From a checkpoint of a small transformer trained on Wikipedia: normalized queries and keys, a variant of SOAP for these matrices.
Each number is 200 + 20 x the weight over its row's rms, rounded and kept within 0 to 999. Layers, rows and columns count from 0. The size before them is the row's rms in percent of the matrix's.

# gate: layer 5 MLP gate, 192x64, rms 0.216, rows 17-30, columns 0-31
# up: layer 5 MLP up, 192x64, rms 0.224, rows 17-29, columns 0-31
# down: layer 5 MLP down (transposed), 192x64, rms 0.202, rows 17-29, columns 0-31
gate17,113,223,184,173,218,219,226,172,195,193,215,191,184,193,228,181,211,184,200,200,148,173,215,192,190,203,209,181,178,204,215,206,183
up17,098,193,158,180,178,201,191,180,181,213,214,225,205,219,203,214,198,167,192,219,174,187,182,182,180,230,191,186,184,194,196,201,187
down17,091,194,211,200,216,169,193,185,216,213,203,198,195,201,210,215,225,229,198,199,180,180,183,204,190,196,195,229,214,195,201,212,229
gate18,106,184,194,206,189,222,172,187,222,217,248,176,191,218,198,222,209,185,153,221,186,184,254,179,189,173,191,194,207,196,178,202,222
up18,116,187,200,215,190,193,189,203,228,221,182,201,206,190,161,210,222,159,171,183,192,216,198,167,201,202,191,236,226,194,204,147,197
down18,120,180,167,234,199,223,202,242,176,194,223,202,168,210,183,217,210,231,182,199,218,220,186,214,186,226,201,191,196,179,220,191,211
gate19,098,191,219,207,177,186,172,173,205,212,228,178,163,200,227,200,192,191,191,198,196,166,228,180,180,164,199,227,193,193,186,216,207
up19,095,230,199,209,189,207,201,187,185,189,220,191,181,200,191,156,227,164,189,176,207,190,167,213,166,175,189,167,188,232,190,208,186
down19,100,223,171,215,190,177,187,212,189,180,206,204,219,213,233,166,224,240,209,175,209,190,227,215,208,202,203,217,199,230,208,205,229
gate20,095,237,215,219,173,213,198,223,207,194,211,221,159,214,194,214,170,201,172,199,251,187,224,191,189,235,217,208,209,193,193,197,178
up20,092,198,178,194,214,189,194,195,190,214,203,222,217,198,220,177,154,209,173,220,207,160,235,194,219,214,211,207,203,209,209,214,208
down20,104,208,208,238,198,196,208,186,168,197,191,198,146,167,184,174,204,165,200,213,186,193,220,184,241,217,187,228,200,198,172,205,174
gate21,092,227,197,161,166,229,183,199,188,200,174,204,152,235,225,174,189,202,199,233,184,228,192,198,219,188,147,187,179,209,194,186,190
up21,097,185,229,236,200,162,188,157,198,226,197,168,199,247,219,228,220,202,184,180,205,219,168,233,210,227,217,219,209,195,206,197,175
down21,101,197,228,201,200,148,206,201,202,212,204,213,235,207,209,242,192,178,210,203,190,187,197,235,177,204,236,199,191,212,235,214,164
gate22,101,174,179,195,227,187,192,205,197,191,185,219,179,212,147,197,216,185,192,214,178,174,218,180,193,187,184,193,212,185,162,224,187
up22,104,194,242,191,218,204,222,190,213,201,205,189,204,220,176,183,220,228,188,237,205,177,217,206,184,217,181,188,185,187,205,206,198
down22,104,244,215,196,221,177,189,176,231,227,176,184,209,231,203,215,211,208,200,204,204,224,219,204,201,180,183,210,188,172,235,195,204
gate23,110,214,229,167,167,192,200,179,197,204,215,174,185,229,201,162,223,172,210,207,209,187,229,195,184,204,193,176,241,208,174,219,193
up23,129,188,195,201,198,224,167,220,218,185,222,195,215,181,218,224,191,200,246,238,187,222,225,179,219,182,236,189,212,217,161,204,195
down23,121,204,210,171,188,231,211,187,195,201,218,183,226,205,181,193,232,246,184,206,197,222,191,214,196,214,196,217,193,238,196,208,191
gate24,101,215,180,178,187,170,194,229,205,183,182,193,210,203,191,198,168,140,198,209,234,194,195,188,167,192,206,183,193,165,191,182,184
up24,099,247,188,192,188,192,241,208,216,186,176,187,231,202,178,203,230,209,216,184,201,217,186,206,175,180,195,187,197,233,236,264,210
down24,097,204,198,214,199,199,173,230,175,204,207,215,155,224,212,170,172,185,189,225,195,201,203,195,169,187,213,220,173,168,181,176,221
gate25,095,235,188,226,192,176,203,186,180,215,169,187,189,229,214,172,193,170,171,189,222,179,178,186,178,200,172,160,232,204,198,183,195
up25,093,172,200,217,160,167,162,167,209,224,181,184,201,179,193,227,199,197,199,177,213,232,206,174,210,175,170,229,237,187,202,184,204
down25,094,196,186,198,210,181,176,177,180,215,193,220,168,204,173,192,194,187,197,211,213,166,182,194,209,215,166,175,198,216,217,213,228
gate26,098,208,226,166,216,196,227,246,224,152,209,191,198,166,185,209,191,174,207,190,169,180,214,231,210,215,234,197,211,203,228,219,209
up26,117,250,185,177,178,231,224,215,194,168,172,190,198,163,199,215,198,179,179,178,224,209,168,212,190,212,213,197,235,197,214,192,176
down26,101,194,182,210,203,171,206,219,185,163,194,237,177,188,179,200,196,206,220,196,193,199,196,219,209,222,176,185,228,186,206,174,155
gate27,094,206,182,194,175,204,198,203,196,199,205,196,192,198,183,224,216,176,224,202,223,187,228,170,203,227,232,208,212,210,193,166,187
up27,095,199,210,195,195,184,233,178,188,181,214,194,222,186,189,180,221,224,208,200,205,204,202,188,205,209,180,189,224,180,198,169,185
down27,099,203,219,200,165,198,186,203,203,177,212,180,189,236,206,234,222,188,189,186,214,192,188,207,191,223,214,211,230,185,213,172,215
gate28,096,207,211,205,183,251,188,199,161,173,202,212,187,174,153,200,231,185,195,199,182,172,206,208,217,216,205,166,218,204,199,207,232
up28,104,190,189,217,212,175,203,209,181,234,184,199,175,227,250,217,205,182,184,225,228,205,210,213,196,203,195,181,184,209,195,202,200
down28,111,224,169,207,217,201,184,236,205,231,203,217,201,233,184,174,234,173,228,205,193,214,205,201,190,161,204,176,162,181,191,180,186
gate29,105,216,177,152,198,215,188,192,197,215,199,235,184,195,184,189,189,156,184,247,188,172,227,183,228,226,195,222,210,222,195,211,201
up29,115,181,199,196,192,213,195,175,201,201,187,191,205,252,182,186,166,165,156,203,209,202,195,224,234,219,189,168,253,229,207,196,221
down29,116,227,237,176,201,222,211,197,209,197,214,215,211,223,194,224,171,176,160,235,206,206,189,187,193,182,169,197,167,255,219,178,220
gate30,085,184,217,211,223,222,217,221,171,224,236,199,206,172,195,188,235,195,190,188,189,218,218,218,213,204,195,165,242,188,174,204,193